From a checkpoint of a small transformer trained on Wikipedia.
Size: 4 heads of 128, MLP 1344 SwiGLU, 55.1M parameters.
Architecture: RMSNorm before each block, rotary positions, normalized queries and keys.
Training: a variant of Adam for these matrices, 4475 steps.
Each number is 500 + 50 x the weight over its row's rms, rounded and kept within 0 to 999. Layers, rows and columns count from 0. Numbers have three digits each. The size before them is the row's rms in percent of the matrix's.

# gate: layer 3 MLP gate, 1344x512, rms 0.0309, rows 1274-1308, columns 384-511
# up: layer 3 MLP up, 1344x512, rms 0.0302, rows 1274-1308, columns 384-511
# down: layer 3 MLP down (transposed), 1344x512, rms 0.029, rows 1274-1308, columns 384-511
gate1274 087:529541514394502476478462428484497533600437505347500543472441495578412579416630517450583555447523486516399551546463488527552518494580509504518485502501633551502545552435549527432454543520550613489551491505546567472483480488514397531494625543474479562498506549497518529488508418472443563447496545589486544537458455480585471516517459470481383501500414560545457412495533490577478480517520
up1274 085:536595557430463489494556512468570533527372496379515551493498480582449496444546511420507533500504467555562588610516515466545494449474498414587516484608470565452522542452577536463487506465551501560456561479516441449459619511412420472542497549474436511446479558488599510447452511434553560492455479550480483549500452445543562476441390486437377448579436548483464473490532535490588579522496
down1274 084:416489452425489466500522470471516494419522513567520549447518372508500435524482440630499498510518580495568513563506470466506550446449530485518430510669506508477500571526477602437539462460494494530499484516446418512446482525435505442610593474493449536466485538440454524534526549549562428467441534487480564462484470553446412526505575470510492608460517476529469507512511494480549498491508
gate1275 096:508444439564466492461492502362566557462490472493485407466521513504515560531521580539512465581463521501509472390620429607570559431465423446531556522571391431492571509452464445503507348552515439516503518518503530555467457532448496527474481440501496480535422494471570511479579553513468506444487503547473390594505470400434521565610531465506514411488462491466484625460396519553493502521544
up1275 094:473432434450491423449516485556465530539462527441505443550522498578554593434444464503492478516507474437498495556466570387446454459463489516428464532458530507565448552567453480469539582437475515442455496512510493522406611503520547491565426411572412556517496533521438540525527496447461535501578540433507480513532501488602425463453492543447531523466495471677530462504486482447556381469464
down1275 096:507515508543520495437503469514541488561472537480409444531529477498546571501472485561563502489462513400393569460441538507485497554438474533458520494559517480461441569520456507516486522548449485377470570508483551551442587497537548377557464448493394518509534503408416496569562459520313542479523458491492399511542458472514408493536480546471475545495441484552549520427479515514616446517473
gate1276 118:516506470475514532407552554490498474540535462445373525473446455487531464469599536544467563536498498423599489407428481484452588459467509530574565453495573530469536504420483546509547506450471369584534481500541550460563551475425567435490456578498565480488502506420471412522527455520429547516453436547485518566405460510510534574536497432512516459482474524570528518523518512493565456617478
up1276 118:581532484504517524533558572462485436539465538504457449492417498543452554517499366473525417428455494461525468514517540480479545377477566530608490439529530558537516514567610547522565461403593445559477512566599562493461566507519504457441550546563537336645572460453517484543460482512512551411358455483448499447480474463498586501459450431550465508539460507539562519610562528535518465498497
down1276 116:560522554487601503501477525417567468473460566474509433490499495496444476399497390487517399463366488417514470527436484472459509435513471498544452498473538554496557485563603482494574412470594432510517520531503495502517506521488474444460533558560482423495550397519567463510542464526582537473366457496523430458492447480496554610491408558535470486507547488544509520472565580489467514492470
gate1277 085:487433530464517488511463440459510467471486568496477468522485511479489505535572604599455478579560519426585574511451494595542492447529520421549432499481513489428463379501467551463582531545450467539378469450460505400520422480467450467538511586586471539437491499510527560538520497499597437453479474451508543581482532472519543375531522490451454567472431591563469616390546579521512498486540
up1277 090:514558467491486505515507537500477521482580478487453452424503528482450409542495386380468497584524568517487455438535429407424520518467526535542564394436431465601512481508616574499544487489583482581553462523572517545517528556550537470519483493514503460530541418501552435503419504463515464474503503501465531464475491518450499566436485547484565513592556497515501458581518460536577523525481
down1277 086:501525591434524545488402451446506487512474484439589548456439607532539551480575569578560414429494536504451569506531546580451480586488517538444479469486500508519512494482476507562488523523478552548506573500393440496465480434462528532429528450422451544452447484467434556532435435527453507470533486558517519436486551527500528476523591525474536488501512431404432506577454522443416534587520
gate1278 093:493476440387511428503525460414597540499532557483464426410502517533495544484488516542522476535567473545478513438477513532556576482519403451551551478472545427487479429278472506524515563504474400450539557506583544477485477549481436517497472517484506473510492479494398526448411444501516537545517469493498515547439521517522524537501468463559524500559406526526448512511489458489459477527491
up1278 095:538476403549556473466506501595486524496487452572465515501560496520559507496397477485448538546462445536414496571578623548455429542415561561466506541501486472599490464434535547546525595407491470510475552561567528505541495520428512512481514458363601514557534533480492473506517523521487459507460462467491498483515598532534547493558538504557475564539457507541507494437465496454461464540480
down1278 095:588492501484451519512496530461554498498559524480575506616542505453454468386473480531544499560479561467538493445470476549551519522561442431470563537490492481448464431537455532508519501470463527496424485499498499520444553525502538406546533559507456539447430482422565488513572467526352526541468470523565497532549524381500515496508554459538481486532473453417501527465457491528474542426588
gate1279 104:568412448413489505440511453477526566466539509437439501469549516532535495568465577431494433520419528541400582469467514530510559609531523405448462464472460505454615410458510443485519478487413443511539484605591594492490464597591431609513451448545443511505525371513486534470581498479447464509530525545468521530512553439433532494449536390471533407484489525464443574515514481426478519560460
up1279 102:510513538403542562507465412451490418521538444466433571409480465495493414545465533485476512506508489550414625524484489538535483530491475438497443399418442425473596503392461424588520544452434424561477502566498560443503457473484413530543495452516472589567535469516459483417469465427568393561468445561437519526485500469436585458523448485451519569482512514417470554469524472352526526554445
down1279 095:487530523493475526549476562506433548547512502508555498501452593485490474461513481584489539489533501471520489504544508539485522527470487510541463427487487459520477608525475516591524495517552493486498539440482464509459533512498553458658515504503498471461446540520519510535520541477936496484516500532477503527486519506549453485524454513522468555488501483492516507486450535558515494489484
gate1280 103:465501580472468513484532475474436455515475532500418561443564431535595501487511481495476414438448571526535459519482530504415525546444463401510483457584438461543481488631403533554517406494537526563554464528488531465565572470526553458498497590495594501516580425453478467527519615445547566489439523453462508621464455575485437584523499491551456563513440557440481475606524546474501475484462
up1280 105:434474469585430488509370515509495491484532513480486493583404530469477469527559577528465511554508517414519581538529473477496516440508560413481414474465565578443598445475479571383522540454506491528499442436404514528494396480492432502565420553518569495452467491533472521343546438574521442515565514510595445371583502468483551515433491502418560455474463438551463496446550517503542583534560
down1280 105:491521572564483511519433496539452545529451566464524473525427625441458568521538529525483554480479530421505542493481445521571428525474526528497511452426550587442513546510571460421546531492410578483527507550501447569537466454472529509496428415500475484466523508495506561473532546569382422517600421467549499407494511516484550525537512490454446446467529454553462545464486394486464510507559
gate1281 120:532475480529530522442489568494542537575575486527579430472528511615507471524481437502479523530459487477513434518515549493458493512482501527487454513519548588449490505439518563466465542462507544496390497476603508566530487474469464454440446512560492552522540548485486560477543429460474538546535468463499446441454533540534499510549463495501456507455444526499495453468529523505484447551506
up1281 121:526569520511506563497477589478492557518571426520529462497602507621462474480542425424471489500549467480554554533512529503462520514513532567479458473478664569446489495435489553438527445461517507567444532558576486572492486456473512504516450605472481512532571514513441540554440499463498544554513513479527479548478499511536448595470446613490469464554477481477436496500505529497475481482495
down1281 108:549555540485475552486466575516485554476588481459496506491523425541530480434551437508506417496517502506538502534507527550454514615475526490514542442540492527454509476503485514512492494488489472527502553531518535589482556505495566490645461557532415548487535410464457506516505432468678553508470522487547488455428468541501449555452424497531487538462502479511403469509493509511507582472464
gate1282 094:561586538478462514512523498530458498625434536584583562502403529579576478525485427471499480526488480511500502519451517530525480496516560494547504523398364595496562457361486529457579595404503506484482464524548481463418482486470516550499469462517377525517580559519527437512465346573499563424523569502485464549448544489499474516566477490575518460498504520416488474476549436573439541579465
up1282 100:484463554376462510533461457421479534487486502534522528520551574605504475496557487458621508566475540481463515576462521538487536471477534531549510448444533581422410535496590451587463511503574510427555490426561558515481467545588539536495424490428511455483481464573519498534406477513535502525482537490497414403488504545476518411593504485501450468447567419413444433509507505481524491434583
down1282 101:514413502430494491327499479312496540450560496476521571472549401537500523454549479528563450529462544524531559458519481520533425458479575408476533566481555563566473548601460448546423495505583447420495500543498531485432552492491459487495634508478542401489481477558510445506453468452449485541569559508503552400559430485528495458474476473573538542469546493545486465548564400521565492417595
gate1283 103:487541350473580405454506487452438492674476433579500381478512561469498567543429593547517459477541423452527509441513517490400540513511499548491475584455536586541520488329536555544492597444489531478568533562422549501551517537528534477428550468457441453476499511498486516531531598558474534500533416417534464620417473486535486501482477532477541459543438476552547500538524489504443357523594
up1283 108:620444542518495442500613549428503509554402496518485430523452546466487494463441442536408465492563478533411549556484495496478522480559481540426509504449500496482454552453497485463550501314526524496524506543392506532482521576557538466467533554535494576513495495469521476503485433535470469538634521526590544495510527481479526553460512548433504547480487523460535501554503511499463494524505
down1283 108:629473558542541476503609533437470555521437512565447419552424537534512488501562493530398439563489521549458555592530451570510465614533488503494488528539480476439479512479447471511601566465485495527517508547432492540512528542502483462445488557488448572471468477483569499500372508517346502528585480520565499483443501483493540512506496546503503565439463542458462520588482473520508559511537
gate1284 099:503394515496463517542478522401459517464455531432566483478546530472466453482443441535505495447568486513425489444512527428446526564493417489417443476554471563499561467519547591494545432486429589441595446522442451500420459447374534445463536538425476486531580409547513433497464391517429502465458469443538534527556527563519404483416507456523450553537537520564495565467436413556530480508495
up1284 100:434407542416399477471545449573543573560439545522528483505435521535438458555438533518495512522509501542514497523463539518517532495456582513553437475434465552421581559483472467492552538551514512442452375451562506519370616560622496534498541548644587558533518536473578503570482541463496554494545452534401497583568471551542559569563482439499522519515415508451541460554500485471506485359422
down1284 101:476451545518450539463562567536563573538508523490525535535458559497563488522533520551497502458433460496443486532479540447480536511457475531585520420515478525484536533543529469505520540510525501480452431471445518455509516512598565530404513506528562570469455498494519407505456505478371532528469410513484517495455493540488543522529517530475495529503449419416514437503513475467446495552449
gate1285 109:534528587545555440519487482456454397488571477476505484547444560483491541492481441469619413446504504399527524518444542469481541420473471487509538484514419530526506469415458386498559497553469552487456464473418533486484529488499486459436513479566513515490534519465410428509471463445514607457605541474505500518499512490525547525480625490484444442551499563510569538434474510436483492410494
up1285 106:403483482417516504449468543527448613499460546522508545478522443487483473513496590527443542541464451497496547474485504530591454590482501499554561518474525454410523481503533564443500514505509504429539496521560529530414468531508463534499538492422502427395429448475492638569575561642418393534407505533589503493488547470461464473549384502530449479554475418549475460510484476551480468500620
down1285 107:399451480462510573421452538560496537516543505508527569486423458477520506534489540489502536494445456522551478490531467559540444558492498457519507555454575508546545490475567469487493517503435464451608446498572497481455462558505458532584484438487533466471472455423515617503510609487489414506442469478544536494560477514442489481536447423511439524547495477462448559572502387569449494494584
gate1286 109:415545499501523490489524440461511498636619542444504528452529511557441471403448470456485589487492497482466475483486512587576528455500457511497459556471523512457604591483551494484506484515473481533525526600513534515514498516446559577485478526435495513466547512509443517481433543486445599531483514445518456465485419559499546412481462600516462600620421529604529488448585443464462410449529
up1286 107:575497476555517536444425498491557530436492533466488462450452498504489464467468547470465456463448512532500399513562452569529471463526524521399491535461553605549453517551424616480573584536578595561500454527364467521511491419520506589548536550563465434487521415503495542365548523493495491462446487420546482695550481511545389503529497463515497518583543503583558481573562485460497458472559
down1286 110:453503533490467644483433580457545476471516579500537507435531590496529457436447401481453499459464460516469516462459514554608409538514525482510413436415557515551482588470549538484485500549522490470496484519443447515478493452443432530474461484464566477538506455504534528515398518545512467481467525444473546539545488582506520539523647504547545521563546537543456378500472362499527456474478
gate1287 106:451502468549549586495523517547461536469405466480522512441499441478538512486518574527552485474490506489408473563495527504476470469532518553576429489516466592511485433563538490518543503577531543579445455534520448572448403548507519418438500608463542523377524545445555512490497474535504485528460389512512498507556507492457563500414455457434382559542476547466512544510541513533493534497494
up1287 105:562405396463582563497547593484424487495461540579411452443543526441586485550546483525503508496470502338474451512479489494455426476466451548357524488469516558547513535505515506489525467523562485583475464536527475588576501522459549472431546563534476480518503480431610438556556357511503489531453504475502517542536450504466501488425458412502448548556493510543554544508587549568584493479417
down1287 106:530455549595540496483494496488412456511444484422537505449481429572596508459518527483563518512530521490484476513508562496509475532502529596498494487458493540541495405491621538488469508573499558559494488487518462502458485535444578455423494565506476443410455474437533526534578454509630532538479406509480519536454516512474521492407462450406434529506505508521475539414483556555467533522487
gate1288 121:456513569443595424506376509447512523466456557545515470442498492453519585459492446518554569501487502472562514541533484513509581507529478504411492566437474491526489576473513581472578537520556489491509511425494617449524502541565528474480513457448442542378513438443504526436490512479386576504489491534488544500549551537476580412562566448488493558423472543486570451416499456487468555534499
up1288 119:519509486549370522493552495551467518521493476456469570591526550502449449504534535451446424483524476459504518452415560517458461468508549498598521411536535543471527418450486438538463456461444553507464497563471398584469492465433488503501485558546537520611493507559455500561477555544558443498529524445515368506432422489514399588501441506492507436589542486494479567543488539502439417447499
down1288 106:498511486532404500443550518473487564515476436429483520495507463439508474536554548496559443456476500500484521466409551510486481488534495512576508499532553541517537438520454459535508532511416543534469540619454442526490522428418471546535520494550495479549471548487471556488479611515536462487486464496567396511419552483521492572462396483503507469581503444484483513562516462489420430480524
gate1289 124:518558569465503472436539547554392534544457477479529528494463552580506584480487483461468570473503473547463504425452570453503539446560476480526555563526476631448443497468509492455486424502521581491438514422541421443429488474541495476478559566572477507401501556483444572505533510517489526471545559447514483600515564506515441424566486529501577540510543608473495506418551488467514530362475
up1289 118:534567549454445554500479553560537581457613438503567536482488501544461460430487514483489557448543463547578572489495555583496516509546501487569509473503450481473513523483518459509520586470493536516547483428506600476415460489554421515514423510504544639447592404527440516516525515521438555517490451557521511526482467472530492463472471576473478573512611528419532463515505468413416525548459
down1289 124:583462470453447530557468549525525579525555503492453479512450413475494500460568507523602446494439539555464550498477458523492462465455450518452503563503511496538473485531515494477520548522517485486515473459505553520550406521480499577637375477526516556541576411541544495476538485608441521448479562423515598493528408490458516492465506519435481502483506471504549471524430361493406474579502
gate1290 093:448405489416536460463557471521457503502464551592548455427454510482424495488477517491538516528454495512468518511443477453518527512505527514621478476427552525559492488476543535478563531547418427489522490498568588514447524522437483434560497439541550493523480543454494496570500573451523458456552521496450435519467433450459574471558492473593463490436474544599453567477423510528526484421580
up1290 092:416564463493451467468472533494512553546528459440477503570527455587539615563480493514473414518508495479547525442449504587535512423510454433484485583474414547369473473558534466477476458483531527458510519503516400468492424525604446553451430584476562539527471495496522496510484491566386485557469584499599462524552535571504501485515499537447475584603543457486558416503548510484422427522503
down1290 089:513521586449521504537462443581442561557509578464518517558464457515453492460458511483580482513525441586500493514476427508561447457517472480439513521442476473471416388453500533471578555529442515462498417551575544565407500475469410510720539483561564462458524579538518516512506531486482502512518494513480417557584401436435516436589445507540479502516560522489474592497605516530437518384544
gate1291 097:486437400491542455424406471553569517518522431529589495470535480521535528533496402459527526498542537503527472388434578479480488439405422565596558541409454532526508507447471545521445496560429343548500479450529419500517533472553502483411495548397451516574444577489383542506481502512415512584559495571518528515417485470485531495398491594484494565644506597442570457477520493464478457461585
up1291 093:566425473534569476535461418539503497447483484490500509472519457436561480530483429490492486500445523552504386458480498524571514408435494510458530508408455473555437473469452522547523531544479471580559493437503463488517511445508482469463505538466437445572454538522404504454509466493460449569576497508531508462459561444515534465434454627444497512488520555534494414463618459444496614541485
down1291 098:589452496507480411576549423418504475403529516551491532446630381465519493516482461449560492465421501615511409440469489503548479407444503545471544490462507574571525454469489493533372473547529497501562542466451497408543486448419476517474483539472527499475558533540442488479508498567528452562501498573481551528503504500535473482471466574443483521578440481556529431555638475466502589576515
gate1292 113:546497534539506435447493452602528505590399577444491494539513522587561504490422459519452455523540514445622511504540557505589410478570503543516508569497526560542406514430521484500518606519557453526480493461477538415489498493505528477467561505480469500443463559494549516525559406540448552507464553438543534608553525462546554501548534459602511536570434450465524431483617398524474458514459
up1292 115:517467539519473590494456521531566546496447520407568482521529364504554467569477453519534526489466559463475513434466523488476460439512479501524546528534556577383545596538563509621536455451529525472575472508502537496497458402547546521486575456559512519399457473542571501580528542462469474470494400551504483506594546435518396509434459496595444471436434623602465378427471426473412410485519
down1292 114:539560438565477552438422570427584592508413539413487526491479428481533457471490444496545530444509556458467465448416580469513512396545505522520554517524592504502511626412489618603544433462552491495500463492521471478490449509533511569336618467526563494400515433515501548596465496473271501543478459454550491519501449459575502491466520458523481480516450493573509424432514444476407405482474
gate1293 113:417475402547507437445530552531390568577485460586512397463432455541558508516398555408464537484486483495435492497574556562445467469441558543592480549527530603526493447314486501465535464458443510485553542552552542465471595560512453515423502480506471461515506584525439537473502461473461561512466514597557489627493431500480533533548485412488503480537476572617561475515415509575503372543523
up1293 115:490486447554555501546388521578541492465508476495541419481583423511559510488515512482582475457566463506475575514488488573514417531512529433484532540491489509553491578440601560514490567450395510504525528522592493501516505430464500502550560598403561560486475517502499442492507495482490530540392536476580484470569500435552492482683531518452533480449568444502451479469541448425513505508437
down1293 111:545532470539474480503391517528515432520518458461491489467521423540531547552509565447586460490508496536453539509497431578567472473456501473559488552492478463557505474419633506430527495516399530455514464511497516463506476484541467550667516603485515561548564493433445427527550446476268549539460538502634546581522498482506491546551553492565524496467497454516475473561563380473431549481450
gate1294 100:493531485439557461486492484525494445418407403573497408493505486476524548425515428603553409497449425519532499409498586541431531547525541544566505477506516531493489521498496438510614508443505441543509539544457539582552531452510453595432505536518499504498444451484443443486516562464465526491514491559515486617459440492451523510441527476500469527489354535465575506471541465479487508436422
up1294 099:518557581479479551425560504424482566539491492394394547452454538546530550511607551402483572589478510608490516449439497518547426574446468468529602502423508565453485515591524560547416480511459592542531407437510501425491486545476562442523499562522392507558528545483577563468454481570475503473474518523458493386535512534499418508553533520517468470412563542524446393481505527588497561515589
down1294 099:491517476482446492428479444453492545478496457498465496524509611534503579482517499494473460557532516576556428485450529519514464471468483467518488539456479529497528485517517582527479451510525456430533432429522510456488515458549501558450496552505430491567495541548528552500474523462205513495500485496541494477604536559544469494466505529500517503468475421445627536522445551493510487451553
gate1295 094:509550565451563503501495568590483523405488455427494408513593448492515465472577462569522479526561461493529464469533530540456534481546476494441413456529578444564524411570529514499532498518584477543484497503428515525493552497534461545444445546481498570419463459488568460454563584418494573412537509541520455511560530537562429476430477551447516548441551428490468404464539472460517540473457
up1295 098:468599494429555454515455487413576461432504526478613342490482503472450536483482473520456435480510526468538497464485531536524646359573489523563448450429538444565483463572447523462527411498478507549544436498519561480484479454601442627540440529417506563439464453467541591564538632479549542577446441557544460650464464454518555564507547564494558571562477428543422551580482525511440535438484
down1295 100:561581443473461504435526562453514477538446604469468417464419473450454543505502528448510508482545444463533518455500454409477582477574463504520517445498450510518525506527479500528549474515496469478531506497509526507504427438445494468533497451492484529461455417513468530545537551546704527543472475482513535498531476458515510511538504591527449494508441482545477490546513528520470522509476
gate1296 084:464525463404458405507527512528522454570463421549530588437521417563534493427595535524472419517504495528560552427437606526513541494437542523540495506498621491608655593397526392488500468504529486506548555496493435423537454579533488453497536563465613473459514532446514409480458579508468549521448438563582474658506521520463467491443539583560491518460455503494518548467524521497470486449461
up1296 086:524391459481605547538500535561566542544460431535485481355543448550456522468498528516549484509552452389576495576499564575551538452458514463418464486459557484431557585355468407460482475472473366531493528505441428546485585516499515417477484429444558490526499517565544504549528394482544543497449473429468504492497533533536511517560496563452474438508510512488470586459374452467565500517565
down1296 084:497464447536498514444528553472485580524517432481501512550554489455494457513585463533576483524529455475486521555472574527599549505487491480466459421549447523455494476454551445519566398507568409505544502549445456501488525600497501423543573561518539406502441510467527516514539445476592429538463515519547515507467513565494575511465542547481502547535447512472457650518435396527646489488528
gate1297 096:538566455548470497456491542454365457412621476576545556424512477382581517429509498483517571562459510561445424423550535595429478510471486550463574458632455465562528562565476461550566462503469447508522501495534481484410516531568412558482522497462568485445510414507548437558519618515490540568503504482495501526506463447488519558543488534489558487571466518512616443549383465573508515426525
up1297 098:479475457499587487497508475416623524508439544529436458487463570558478468505446471521555445587484541431474506520483498473559568503511559551550497501443531452466554522430487417444544503402528498509569538445489497401555555566417481442500471428552520512498489540510444571488484496524470516482500507501454475503526543468502529473473459501488539521328529545445411500479497500524432506576531
down1297 098:519542498552479531494568452525460403530541512512495454537397636486428473513505496438490500437515469535527514485527524506420480423458576423500568596556483526600547459547453478519512510481513560493527475458526470491496540528538557438618453418527542553519541529470583547404442592482289485505527478476512434489443453438564503526515405497468447533523617470538416432484488536485526447438492
gate1298 095:517416450513493551516492448473592502450546465440497503486500416549491501498528578475435537472470419491387564441451542413414444453568541516539547430463601441534534497529456501493410587460412484550467501482457573497461451555607530513489554564565511469541567522529477480490549510512535550521509498560473460338477497582442493572425590521470501454539508534488433393544469458439445383494566
up1298 094:468510530493566483537478552458471486565405446449457487462460477463548512446476436475569471435547457417562535428486510521526533546568572507530498467572560467451474555581479508441565480435424432562585517538569538598441517579460416548482504414450462452611582471479495539430584514560498415534474516469455568420486440548524498531407549538530500485450537593478557482481489493496491513527533
down1298 098:492447438473532527527493461556551445485483518493560467451528538450447477485528489411509504446471490524549555407454453468486463566519504515540562468464508506498445436510498474478563541491539457481511434400479427500499583559575510436212514523554476511507494500456488481536455438527445467515484467511480520488476502472482480549489373509487494466470527481488529451517507466491528521498509
gate1299 095:566394460512538494585485487575511505456483461499494531484588496528523588506512553454516483490509504474414528465478562489413416452489440552542602493496528406481495506554482488583474455540461503499518520532536531490550502469589435452502496478487429526547402432507536532439460464422537570439434577489588554518500465556516475500496469404496543394568549488554520453593367557488502467414527
up1299 096:415513494529491450464516490486449551477411533497470619498486501472573522527605359453542519498419467450590517492557522471620501438498522463561538520585515486484493391683414512584566483509548539530487413507471579473511516489494489545542509517568437558437460530470509504443494437524440466577517462528449476472505452501358411549549578436466441460569531538579489525498481523508494467417490
down1299 096:516380528523467494443450525485522461506469488534514447438502511505510521511460430484471536447471508535527515488594633494555518548470486569520479438471426552470512448567501526601421437414514445458494498454456464418499496499424538502560445525482469557536471523485591577532500413412483479460534478483505507507495417539497502527420498455470485555487463447526492441519442320514534581533515
gate1300 110:491459502430515431460549490386525520542465548428469525489390523574395615500490477536506506568448502442532555515478531546475527373507484492588495600436523557402485546402523519454530478577481535492417357556451546524516531558578429544449523469477566446502430460469520474458450445424427525430454525505502515563472467499554548516518522398472471450515456553523458537524515496525465549424525
up1300 111:487521457414484471523523519446552509488493548472417555457467486528415522494548418548522460596485489507571531526480488528588479403579441455583456517378489489406467576500536508498510468516547521526479366555408417441541490552574495552509593489493564497460473437495539454470427452376525488500437451478488529568504430499529496505519483461412427540526491533496489574492589493475462611466475
down1300 103:541604518450531509562531458469483559380512574486501506520527395466512494544440454510486448518560583577578442519564559545579485548538532482462445500549505515495496548517562571513426511415530488459506496486493400416451482503507479462706534496471530482457504461581442497471500561498723482490454429502463596467503462555580493510529529562421453619467557508490546559511559450494471522448469
gate1301 097:464457506494436368475488561460537540571515441543502516468501409534520546536505517525537477496464418496527527476538534565568457483503472573511582494404545481543552485282532540575483469510484491497472467520521550532523505584491507592411429463540506455499500565509457449516442574501493508516485511511419489482462572478448588538529474573451590566468547350487482509496407507519516521448486
up1301 099:529469451485515503597475458494540539493533488404585513512570442552551518544547571498588499469521447500451463527522498516530382461533482539484512470512448476609513532464444520573401563482503528489494487440443430496573457441537559475521429514526490544513520560531490459500520493569565577503474475563441452552484552527597434553510463564426616554459486471410379439475426504448532385515473
down1301 100:384399415529495404535507524514575553494540412485554518412501487524537433503435443516441472460479532456468530565554467506496413411421510554469493428538533546588456436486500528586413528516436584472541528522480448497469450528513506558493458598383423518449473533472488439509435434529629599471496506514498427587521540523563445509493382551448505559453508411473498446538524418537533494470432
gate1302 098:475543483505464525474490468491468486607500425442576517528448598565487475495390611469583506582467430475571426510490406530502553471414447475470583538516505500558563507412477481469482536568445563459429512462488542568482553450398452475509426557505487536500500485505468509557478438455539467506372451528448534567468506416401538448578579547500418444585457512457567536523412490524468516520527
up1302 094:571475523571487474517539503607476463552393473398480489521617581473506466453529585447522520538544502413471514551581544503444477524527510528502476499511460488559547530498552471426576432536605484509474484514475522525534543435518448553501462557580400409604519536394498443438578460505490497465468568450535514450462515471482429481424491443528454407511492481541488523503521605574587483482402
down1302 103:581427510408530467478485597488516538539456501534445558492484454569545403540495539494475511517490444391521551539517440531551526494397479520472576567521564545454506460505543428501433474564446455503527535463548540489597502488532491442446499522506507496552528501502485511480460533482584437521463475522386616520489526452493397511540482576503471491462445675437518536391435539492548479527423
gate1303 106:487444495532491461391471446459571479481529454467494418488516522519517532421564555455534486504478436565496499481511491530357457597466429460393499493515437475520552587503480578481527446417518521513463514482497487525473569516490483472529464600613478505510560477465521517511538520448501537418488485471431496575450575519543467497547494534514468498462452447529466475475426526532572417557454
up1303 102:495579525530493522491562498454487464435454490486534553485491494532432496511579464458526545467497463520520511498433455523484499469576529542487531477511533555468553517716576502448501422526570636465513514477499478542561477465416520527548520606566551534486514458614532532490441590496532516470478492424523501482443526557432470524474483492471484513434493465555486485536502506432526511438495
down1303 108:439472493535471578476576404558479510486466581425469552475491405469559472467583473473474582567482545464478487528463499577548530485480528487518495423457474473468450507505552521413491522583469492586521488465571467500482538490583556517585460454519479459462430383523457532444458484457597471529388548505513431465554478565497480487484494544532480467437530445540453484611488541482457591451521
gate1304 096:478514495554568494560422462441510491493522535467576477450509595620620558485552495517526432514490455498574571538482582520502477579420518466561505535585505415526466532408501477552512517446516521500561504444538528393514537571535502522476410549496597467594575475495478561519455499524514501460534525510497518361455506486405570554457480610563588442461555471518560460470554528507485577560520
up1304 098:607488431507421425523506590435554572473509547563395515519511533468563454558549457593562460459493496438538487473516556555521511532492442494484568522468523493559481550541389433534504546502536452497514494576424462454524561637443455542464407612475506566460511538538587431549443400469524523572450472496364511436509560467570535529594485483525501442543493459564551401510492488560604532532580
down1304 098:537439429512425539514456497450484472482458428549514531522576494500484533497568527435487521555423404516554534496531479398512465492521472575402496517447495598513461512483507518592473532451482520552440551568551492453423505502493497520529533463476483462442543570444602524420448449425425421502498494512445531491490488454538468495428524378495545559415465558419387431485433431466553531481475
gate1305 092:540459498610496473486476523428500415511502503500487496530564500458503571437453537542493622443465498497522468455572527499490555512399529493480500631532488447520434428545454438502533424419473577564546512526607585453571530554473451501507448525405471391526484393533469549522457628462575520484508546659583452508553502466512535488474535511527547422457534456538546507510450399383456523524557
up1305 096:486500450540465515489562569458551555437495448516466565550490552402562502545530553487478522464522502511429499455561597451453456563470524496462623483446466424508480406350491491553408509545504560498550553459494472444438536526463426467567562513527499516509538484515452513518636447511531479542497499508548478437529501513542537508519526424593596392521533499512455482567561581550486426523501
down1305 095:486525456492494470553557475578470482400509482439453449487539463448528526527520607501482435468443483578476576471508494518466520497491502509500531418564419436428509492461496467472446530508470562510518458406496563569600537514449510467608533541453508497590528499520490387481490472542659500477545619476520479448480486546439542465541581460519559478503579441620531477498578562499468448489517
gate1306 112:509575552505470540475562466461482514534437475523518465524431545505438571517487476478541413514529430550456554475299534522390566466542468580580512519437528605451557487450553516531515475460501560390486386503555506501447522560528460611496490490544587526473489535522504479456443500478490578479446437546497519541492544450476519435534512410455473486500428517521494486589379488505335531531569
up1306 114:455572486565435584544574415482512522538408497525467474526490543454426453541464404496510411503568448459477505557388457502448478496529490495500450431403509555431546471429561522514451498469535510432511369455567459505499540449471383503586523487447607544434522530556515418515454495428589445545472361547493553507503457440528528518475498395471435455544491472493419489597466553484451542544550
down1306 113:447490495523506484643448516505497484548522536559439605480531378549496495510527509536453520519500519451520420558562420500526427475500468472456517412552499506513458467477497497404415579485518479524441475504445527500542475520509515472595463526404402489488536523519477494600473454536522393449541532490453509457523454521513471562538510539484538469539574521548449530442585605528554464547448
gate1307 114:448553526429528446458601556469476606538492561480448541424508486484460577497525506496504498485515455490510450488506511474524439598617541417503474580538580430532536555480402445460529523504591497479508456467440556451551523561486456460515430524473534521410485519441512528550505495421471522551554533487490518540589459540536545436581434579515518517469477496532548516452494481552486502492547
up1307 112:471491555558389554481541526454513502485440526475571479578583535487409465558590604468526499548455457467486580457459445462473532434478485507590449491642397491457548427684489496519527457446499528480483542460531578428493406468467478539484485564611484513463442398495587490535518491496487464450438422461452512467570498555437482452526532463487494470419461581448521498526526458441490584399475
down1307 113:574460499504412564509515477497484492510512419567524482514531557536470491552430508451489518546524505422441509462443427502439574406427457524539446520547428491468535527624523503567479459475497502463506566463558510515510421509521509513488503528610499461473490491594543487518563456437468545417486539459536593511515550485476506476448548498559539464427500577405495447497512474483453586454459
gate1308 101:552433475478486569479556520559473548502435461535482530536461521497480531506542561465485545555447521586559523396472545435447533455572538529537548529560477512508464406547429567428484428498472565512571572488511513470392446420446463503460542460581484547447429544490535487506455562566484494490460508551422415403534502562445449501489528445518547480557487576487511551557545506439487471430603
up1308 098:462439419439418517492528510503412482605586425523444513434427503496560500514525492483418474436537550487436511520484359405478450516449542483502481463525514553491498456688393540506570457540547450488432546541458452510504466502536447558530557456493513463531490398519533523527498452480457467528514529447462474551484423536434506516485520481543500553533566491534486440569548539596551494428420
down1308 099:456552541530490481472516535569519451432509519567543470518516498479496496552538503614471460511528520445470447546403561572478531473511470536559410432420490529530565466520512475503529497461504509476536557503494517474431514593501560496490443585373485475563480529567444567516416511507420579504415486521527456490444519495429550538523579448585526528521506484524527483512507510533495526562459